From a checkpoint of a small transformer trained on Wikipedia.
Architecture: LayerNorm before each block, biases on query, key and value.
Each number is 50 + 10 x the weight over its row's rms, rounded and kept within 0 to 99. Layers, rows and columns count from 0. The size before them is the row's rms in percent of the matrix's.

# down: layer 8 MLP down (transposed), 1536x384, rms 0.0447, rows 1514-1535, columns 192-287
# up: layer 8 MLP up, 1536x384, rms 0.0557, rows 1515-1535, columns 192-287
down1514 094:52 52 72 64 60 67 59 45 33 59 46 38 65 23 54 60 57 60 52 60 45 41 46 56 49 48 65 58 47 43 59 44 50 51 44 53 62 66 31 61 62 42 47 56 35 58 52 47 58 41 35 28 51 52 41 61 57 48 34 49 46 40 45 55 49 56 45 55 60 41 39 37 56 39 28 42 54 53 40 53 57 50 60 57 41 48 36 48 45 61 48 41 54 42 59 39
up1515 092:38 55 44 32 61 56 47 58 35 36 48 49 62 47 69 56 46 50 61 63 58 37 64 57 61 52 28 42 57 67 51 56 59 49 64 56 55 53 51 60 51 37 46 40 63 29 74 45 62 65 44 41 60 46 63 54 46 61 49 67 54 34 43 60 47 47 50 43 40 53 54 48 48 50 43 61 49 48 56 47 41 49 40 40 48 34 59 57 66 47 61 52 42 41 33 48
down1515 095:64 45 50 49 61 58 39 38 42 43 51 57 29 69 39 67 49 60 58 48 65 58 56 31 54 57 43 47 57 64 43 53 76 49 45 46 47 45 51 61 50 51 46 44 47 52 41 38 52 44 57 50 47 37 52 34 49 44 48 38 30 53 53 51 45 58 60 42 34 37 41 60 39 57 48 46 63 54 40 46 65 58 63 52 51 57 52 41 56 52 53 60 51 60 63 50
up1516 103:50 57 47 41 45 59 47 53 41 51 44 39 48 35 73 33 42 55 48 57 40 31 40 55 42 64 59 46 34 31 58 68 49 40 61 57 64 59 42 68 59 39 61 47 66 48 60 27 54 43 63 51 65 49 37 53 48 56 71 54 61 46 54 57 45 50 56 44 51 52 45 48 52 38 57 50 39 51 46 54 42 64 43 57 53 50 50 44 31 45 44 45 38 43 52 46
down1516 106:54 45 47 52 47 58 27 58 41 47 56 57 53 56 46 67 61 59 42 46 59 42 72 32 35 64 51 54 34 57 58 53 37 47 64 55 52 55 46 29 64 37 50 53 50 41 63 47 48 30 54 51 30 41 50 57 39 55 59 46 61 52 35 56 38 47 67 53 55 48 55 42 41 41 33 55 70 50 47 75 53 61 44 63 65 51 58 59 50 52 44 46 60 36 68 44
up1517 103:48 59 50 46 49 58 40 55 35 51 48 65 54 75 46 49 48 47 44 49 53 42 54 50 54 37 41 55 69 56 52 39 56 26 48 50 40 48 54 46 47 56 58 46 56 54 47 40 38 49 44 46 79 47 27 71 47 63 74 66 62 34 48 64 59 44 43 45 52 41 45 65 51 58 62 52 51 43 56 44 36 45 52 46 75 60 33 70 54 37 43 29 39 45 46 48
down1517 104:40 56 71 64 56 41 58 55 51 46 32 58 51 48 55 45 43 33 49 46 46 54 43 37 62 33 58 54 23 39 45 37 48 54 34 36 44 53 52 56 57 62 45 51 46 50 31 46 56 38 31 41 48 52 29 44 60 45 46 71 49 48 44 48 34 61 40 51 48 17 44 30 61 50 62 54 40 41 41 45 55 60 52 50 58 50 59 48 54 36 57 37 41 61 48 50
up1518 096:50 50 56 63 52 61 64 59 41 55 50 64 44 50 59 41 46 42 44 51 43 53 82 58 58 55 42 53 58 62 45 67 38 52 47 49 58 57 47 38 61 27 60 55 32 51 63 52 70 32 37 58 44 46 46 48 45 37 59 77 32 47 64 49 52 44 49 33 63 43 44 48 55 48 35 48 35 34 50 42 41 42 59 51 63 62 49 50 51 28 34 55 58 63 59 54
down1518 095:20 48 63 52 63 54 47 53 50 60 44 47 42 49 36 54 63 59 43 45 48 55 36 62 38 52 39 44 59 29 62 39 56 44 50 38 47 69 36 51 55 53 55 56 60 62 54 62 69 48 60 64 51 49 56 43 53 46 35 60 50 45 60 47 49 56 65 62 52 41 47 49 52 56 51 41 61 65 47 39 49 53 39 62 59 51 62 45 60 52 52 59 26 62 58 40
up1519 097:63 48 47 50 62 40 60 55 61 31 51 59 36 64 36 50 54 60 45 45 65 52 63 61 58 44 50 59 45 64 69 57 53 71 50 66 60 45 48 61 38 40 63 69 42 53 49 49 45 59 39 54 53 43 37 51 67 69 57 60 62 41 42 75 33 61 47 49 40 58 38 57 53 41 60 40 59 46 40 59 32 29 41 33 36 48 49 52 50 44 43 33 35 51 27 58
down1519 090:46 44 51 53 61 43 51 42 39 43 46 48 58 55 60 40 32 61 62 57 28 59 55 30 43 50 32 51 60 45 49 70 59 45 56 40 41 52 61 43 51 60 47 29 61 49 35 50 46 67 57 40 47 37 53 58 51 43 53 34 39 51 55 44 45 41 42 68 64 35 43 39 68 40 38 47 54 50 49 43 34 56 54 69 62 51 51 35 35 62 43 61 54 34 34 52
up1520 099:70 65 38 62 56 48 70 57 47 38 58 46 35 56 36 45 23 45 31 45 50 50 46 42 47 48 35 47 40 50 55 55 52 59 47 48 45 47 51 61 56 49 64 54 53 43 45 52 54 55 34 58 55 40 36 49 52 54 45 52 57 52 66 42 55 35 49 37 41 60 48 33 72 24 58 44 38 50 61 36 52 44 76 66 73 47 37 38 56 50 60 55 52 52 53 55
down1520 092:57 49 57 48 38 41 44 51 58 53 53 78 73 53 48 50 42 42 48 40 40 52 48 48 64 45 73 40 58 55 48 48 58 48 39 48 55 54 61 50 51 57 63 55 53 53 59 53 61 40 52 51 55 42 41 51 47 52 49 57 45 56 60 48 44 51 54 46 35 47 51 59 44 60 39 53 60 53 60 51 60 42 42 52 32 46 49 58 52 54 48 35 54 52 52 28
up1521 095:49 55 36 50 54 36 68 35 60 45 48 40 50 37 50 47 32 45 43 59 47 57 66 55 59 57 54 55 38 66 54 41 52 70 35 41 43 59 46 35 36 49 56 45 47 46 62 44 48 45 40 68 65 41 55 48 64 41 45 49 59 64 78 34 43 52 46 45 47 56 30 51 54 57 47 64 54 51 67 45 47 33 53 63 51 53 36 71 37 39 50 36 57 50 57 47
down1521 094:60 60 63 36 66 53 53 60 52 56 50 56 55 53 43 44 52 58 54 47 55 31 57 49 37 49 49 65 66 55 42 44 56 49 73 44 28 37 45 61 56 35 38 50 53 64 41 39 48 46 62 45 30 41 50 31 35 48 48 43 37 24 48 63 60 45 55 33 53 49 56 30 57 79 63 41 40 37 64 37 51 56 26 56 52 49 66 44 53 45 55 48 45 48 55 52
up1522 093:60 49 63 46 57 50 45 69 39 53 37 54 44 35 63 53 57 51 56 46 54 41 58 57 61 47 46 59 38 50 72 65 39 62 57 32 74 42 56 49 54 55 58 50 54 62 57 50 47 73 57 64 56 54 77 63 61 50 60 50 33 32 46 52 48 55 48 31 39 55 60 48 41 36 59 52 55 34 59 36 49 47 46 52 60 48 59 58 30 40 51 65 52 47 37 55
down1522 089:57 57 51 55 46 42 70 22 38 50 51 47 55 37 34 45 49 40 25 48 36 34 28 61 62 56 45 40 56 42 41 50 53 54 21 69 45 56 58 45 53 52 33 63 54 57 54 51 49 27 54 59 63 57 47 52 52 65 43 55 29 59 39 47 47 50 45 68 42 19 47 54 44 75 32 52 51 54 52 54 55 64 32 55 48 42 42 60 62 47 50 33 40 58 42 52
up1523 099:28 65 43 47 56 50 46 53 65 45 40 47 53 63 40 61 40 43 39 52 54 43 45 45 64 42 43 60 48 52 30 25 51 60 43 56 53 50 50 51 68 72 56 60 35 48 65 62 48 56 45 50 50 42 30 43 54 53 76 52 72 48 66 59 48 60 47 35 61 46 58 56 46 51 71 58 46 42 32 54 57 48 53 34 65 43 46 42 54 54 66 51 57 59 55 43
down1523 098:40 48 47 47 56 64 49 41 41 66 49 59 54 54 48 35 48 65 50 66 38 47 69 60 53 70 47 54 43 53 54 59 39 39 67 40 49 54 54 39 58 53 47 52 54 37 31 50 42 60 51 37 50 45 48 49 54 45 55 42 48 60 44 47 57 46 48 47 32 59 54 52 55 51 59 42 68 70 47 34 50 50 49 65 42 60 43 69 53 42 47 37 50 41 41 47
up1524 094:59 52 50 46 74 55 73 54 64 53 45 51 57 58 58 47 52 30 74 61 48 49 46 82 72 57 30 41 52 62 54 56 56 38 55 58 67 54 43 47 61 48 57 67 39 48 49 62 64 65 64 60 44 54 51 44 60 46 55 41 39 58 33 40 59 50 43 39 53 49 54 62 55 61 49 58 57 65 68 58 42 36 38 56 62 49 52 45 46 32 40 40 39 46 40 22
down1524 092:60 60 55 62 42 61 45 53 48 54 43 59 51 55 20 62 43 27 63 48 48 51 36 52 31 55 34 49 47 43 58 43 40 45 56 71 56 46 60 50 47 40 35 50 43 45 43 44 63 50 53 56 46 53 57 56 20 56 66 33 53 48 51 48 44 67 45 53 57 43 44 24 50 50 40 57 60 55 48 34 55 61 40 50 51 65 34 52 57 58 58 40 39 56 65 53
up1525 090:58 41 54 36 59 49 51 46 50 67 20 69 38 39 50 68 61 35 63 31 43 51 51 58 54 51 47 59 51 50 50 46 45 58 24 51 59 45 49 56 34 39 50 52 58 38 63 22 61 31 40 42 52 59 53 45 56 58 62 49 48 42 54 50 47 63 68 54 61 84 47 31 40 50 57 38 40 58 39 62 53 42 52 58 43 45 60 44 34 41 55 60 52 60 58 41
down1525 085:62 44 52 56 50 38 57 67 58 52 55 62 68 57 51 43 41 52 51 63 68 57 31 27 51 43 49 37 53 55 55 44 51 53 52 46 42 42 39 63 55 53 45 49 42 49 46 54 41 63 50 52 41 45 66 53 46 42 41 20 57 73 52 33 51 41 50 36 56 50 57 60 54 42 48 64 45 74 53 58 52 59 30 61 44 66 38 51 38 53 70 44 50 64 52 62
up1526 097:59 43 52 41 41 33 55 61 54 46 44 55 53 52 50 44 51 50 48 37 67 64 47 60 50 58 38 44 39 56 40 36 41 40 59 49 42 43 39 43 48 51 52 46 51 55 63 47 47 49 35 50 57 59 56 41 58 50 56 65 42 58 53 53 53 63 53 44 53 38 59 50 60 55 34 43 60 70 36 39 54 37 59 56 66 64 50 67 40 59 69 50 48 36 65 46
down1526 099:53 42 52 50 50 64 65 46 49 66 61 47 50 49 47 64 50 52 55 51 47 54 42 52 43 31 60 54 56 59 69 56 41 60 69 64 72 55 61 55 57 58 45 34 58 53 34 51 64 35 44 43 39 33 59 47 44 37 48 47 34 66 65 62 41 33 54 44 47 80 54 51 54 41 47 42 50 32 62 63 60 55 48 65 53 59 58 47 39 53 24 52 41 54 40 66
up1527 094:49 60 51 41 69 37 41 59 56 43 49 38 41 50 51 31 49 70 57 47 52 53 42 37 32 40 48 50 46 52 61 51 44 75 63 49 56 72 31 56 41 74 62 55 52 44 26 67 54 58 58 44 53 61 58 75 43 50 51 55 63 49 55 37 54 67 58 41 58 54 63 35 46 54 47 48 79 55 60 53 51 62 45 39 44 60 34 50 48 45 32 32 59 39 49 37
down1527 099:74 35 45 52 53 52 49 58 40 61 50 47 68 57 53 66 50 49 67 56 42 48 63 55 43 58 54 49 77 39 42 49 62 37 34 57 56 35 65 32 54 51 38 43 58 58 80 29 46 61 33 67 69 37 42 43 49 32 56 36 44 57 43 63 69 51 58 65 40 55 38 66 62 51 44 55 39 43 57 50 56 45 66 67 39 47 68 53 62 52 53 51 53 54 56 53
up1528 096:50 42 57 49 55 55 53 20 30 73 53 45 59 51 50 47 53 60 62 36 40 67 66 63 39 53 37 77 56 35 59 49 62 50 43 51 41 54 35 60 51 50 63 64 67 60 57 49 47 39 56 54 40 34 48 49 56 53 43 49 46 46 48 41 37 51 43 48 53 63 63 55 49 37 42 31 45 45 34 62 65 41 47 43 32 57 55 43 51 60 41 39 61 53 48 37
down1528 101:53 63 58 40 54 41 56 47 43 49 57 70 53 59 45 50 53 43 38 51 61 37 42 49 52 43 61 47 58 38 73 55 52 44 61 49 46 72 38 39 37 35 49 37 38 44 41 32 48 58 31 35 61 69 49 65 63 38 60 51 39 32 43 47 60 72 39 45 37 47 53 53 45 48 67 39 53 53 43 42 51 46 55 46 66 62 45 37 42 36 40 42 55 42 59 57
up1529 108:44 73 61 51 37 66 54 54 40 41 69 50 53 53 49 35 45 71 44 36 53 51 39 65 32 50 41 55 48 56 34 44 67 38 52 57 50 48 55 59 44 61 71 66 62 53 41 32 48 39 58 31 53 53 64 62 46 58 57 75 48 48 42 76 40 57 70 60 44 54 40 59 52 46 53 50 45 41 45 61 61 55 50 45 56 42 48 71 59 47 52 57 48 60 50 44
down1529 118:57 56 51 37 59 35 60 35 71 55 34 54 39 52 41 50 25 50 40 63 52 55 45 53 40 63 47 48 43 44 55 54 45 45 57 58 56 43 50 50 67 68 46 58 48 51 64 46 41 14 54 41 52 50 44 57 63 43 42 57 57 48 40 36 62 41 51 50 61 25 39 61 49 47 54 45 51 50 49 47 42 22 50 37 36 48 53 36 52 76 52 70 58 53 50 70
up1530 096:38 33 49 49 36 61 17 37 45 49 57 58 48 28 48 60 47 56 56 45 50 39 62 66 43 52 48 53 45 62 50 47 57 50 46 40 44 26 32 48 61 59 61 68 45 47 71 35 66 56 56 53 46 53 52 46 51 42 65 48 49 49 42 47 42 51 59 49 56 49 43 37 61 46 36 63 44 44 49 48 54 43 50 42 53 72 60 54 55 47 67 61 56 45 44 49
down1530 104:47 45 36 49 56 47 60 57 46 40 50 46 43 61 56 41 42 57 53 57 60 54 36 42 59 46 56 27 51 46 44 30 47 42 48 47 61 79 48 68 50 49 42 52 51 41 56 57 37 49 61 54 56 44 65 34 47 51 40 39 61 37 35 54 49 73 41 63 62 45 47 51 38 53 44 37 62 42 40 32 34 45 58 54 44 57 54 47 32 55 51 32 40 50 44 51
up1531 093:61 49 46 46 59 59 37 60 32 59 49 57 53 42 59 60 56 38 62 55 39 30 56 47 47 36 51 47 51 50 52 53 45 53 56 66 51 50 57 34 46 39 54 65 58 48 55 38 56 56 65 46 60 51 56 50 39 54 22 54 29 37 48 68 44 40 42 47 41 61 43 44 43 30 45 62 47 46 51 46 45 45 33 35 42 43 52 58 32 42 57 63 43 56 56 46
down1531 090:40 47 72 72 24 42 51 52 45 53 62 33 47 53 59 54 52 57 55 46 65 46 42 33 34 57 73 41 56 42 44 36 54 52 35 45 44 43 35 36 49 42 38 33 51 29 53 61 49 58 48 56 36 57 49 28 45 36 45 46 71 63 58 31 30 50 65 58 51 45 53 46 58 33 59 45 40 51 55 60 39 55 56 45 71 52 61 64 48 53 41 56 54 53 51 52
up1532 104:49 49 60 41 51 46 68 48 35 34 41 63 56 56 56 59 49 53 35 56 48 41 42 50 58 54 42 49 52 46 65 51 58 62 28 47 54 28 57 49 47 43 60 66 51 42 48 58 56 43 45 46 45 63 43 62 42 63 51 67 55 52 37 55 46 61 62 44 49 61 35 49 63 56 50 40 39 52 35 48 69 57 56 52 48 45 58 47 48 68 46 42 58 41 39 43
down1532 097:47 50 38 49 54 44 44 52 60 55 59 38 49 40 46 63 55 53 45 32 56 69 22 73 61 44 62 50 50 54 58 48 48 19 41 53 46 63 50 60 59 61 29 43 56 38 60 42 72 58 48 55 36 72 54 57 62 51 31 57 42 36 61 55 55 43 41 33 46 48 60 57 59 45 42 49 49 56 50 56 45 35 60 35 48 55 52 54 49 44 63 55 57 55 52 55
up1533 106:39 64 40 55 55 51 50 37 43 62 54 52 68 62 62 55 52 64 64 38 62 42 63 50 38 47 46 61 48 62 65 37 63 42 54 50 61 49 56 62 32 52 44 38 48 54 47 44 53 43 62 55 37 47 52 48 47 45 65 52 57 54 65 59 34 49 48 46 28 54 40 55 44 29 50 70 67 53 64 48 46 60 54 48 46 43 28 60 60 63 48 68 61 57 26 57
down1533 109:74 51 35 36 51 40 57 59 69 60 58 49 61 60 39 34 55 68 50 59 41 62 37 43 52 35 44 37 27 39 58 40 53 47 51 36 39 52 44 62 40 65 45 48 63 38 54 35 45 57 45 60 63 55 37 53 53 72 49 57 57 42 44 54 45 42 48 50 66 32 57 40 60 47 41 42 50 55 48 49 48 38 54 48 64 49 49 63 47 37 68 31 51 48 47 44
up1534 109:63 41 54 46 42 33 59 47 61 45 43 62 58 50 43 55 45 36 51 59 36 51 45 65 47 55 51 55 44 49 62 65 66 67 42 53 80 57 53 47 45 54 66 55 41 20 66 51 49 66 41 57 59 53 46 54 51 40 53 56 30 44 37 53 57 44 50 37 67 47 64 49 56 57 35 65 43 44 56 44 46 51 50 60 54 70 65 78 54 61 60 47 50 60 54 55
down1534 101:56 46 59 53 59 41 77 41 37 57 41 50 68 36 36 52 47 56 48 62 54 54 40 33 45 60 60 29 55 40 61 44 54 58 26 53 52 60 58 55 67 65 32 47 47 68 57 56 30 36 49 64 53 39 41 57 48 42 63 36 39 63 70 51 57 43 45 42 51 38 68 52 46 51 39 54 48 54 48 47 51 40 55 61 62 67 39 45 46 59 46 60 49 40 55 34
up1535 108:55 49 52 51 52 59 43 51 71 35 24 56 42 14 70 40 55 38 45 32 40 42 54 55 58 31 58 51 59 49 53 59 54 38 54 64 62 46 49 63 61 47 70 39 43 58 53 52 47 50 24 62 28 41 55 61 52 53 54 58 56 37 49 47 62 55 47 30 47 47 38 50 46 67 45 58 56 52 62 57 43 45 50 66 53 64 49 59 60 43 53 50 48 53 52 31
down1535 106:66 64 48 60 52 49 35 68 47 47 46 51 44 43 58 50 61 54 59 69 48 38 59 62 42 56 47 50 58 41 60 46 52 57 55 39 55 36 43 48 53 60 41 35 62 40 51 56 51 46 43 48 46 62 37 69 47 38 37 54 55 38 45 55 60 34 57 55 45 56 48 40 62 45 51 54 36 60 35 56 60 60 57 31 60 36 62 44 58 41 72 55 63 42 45 55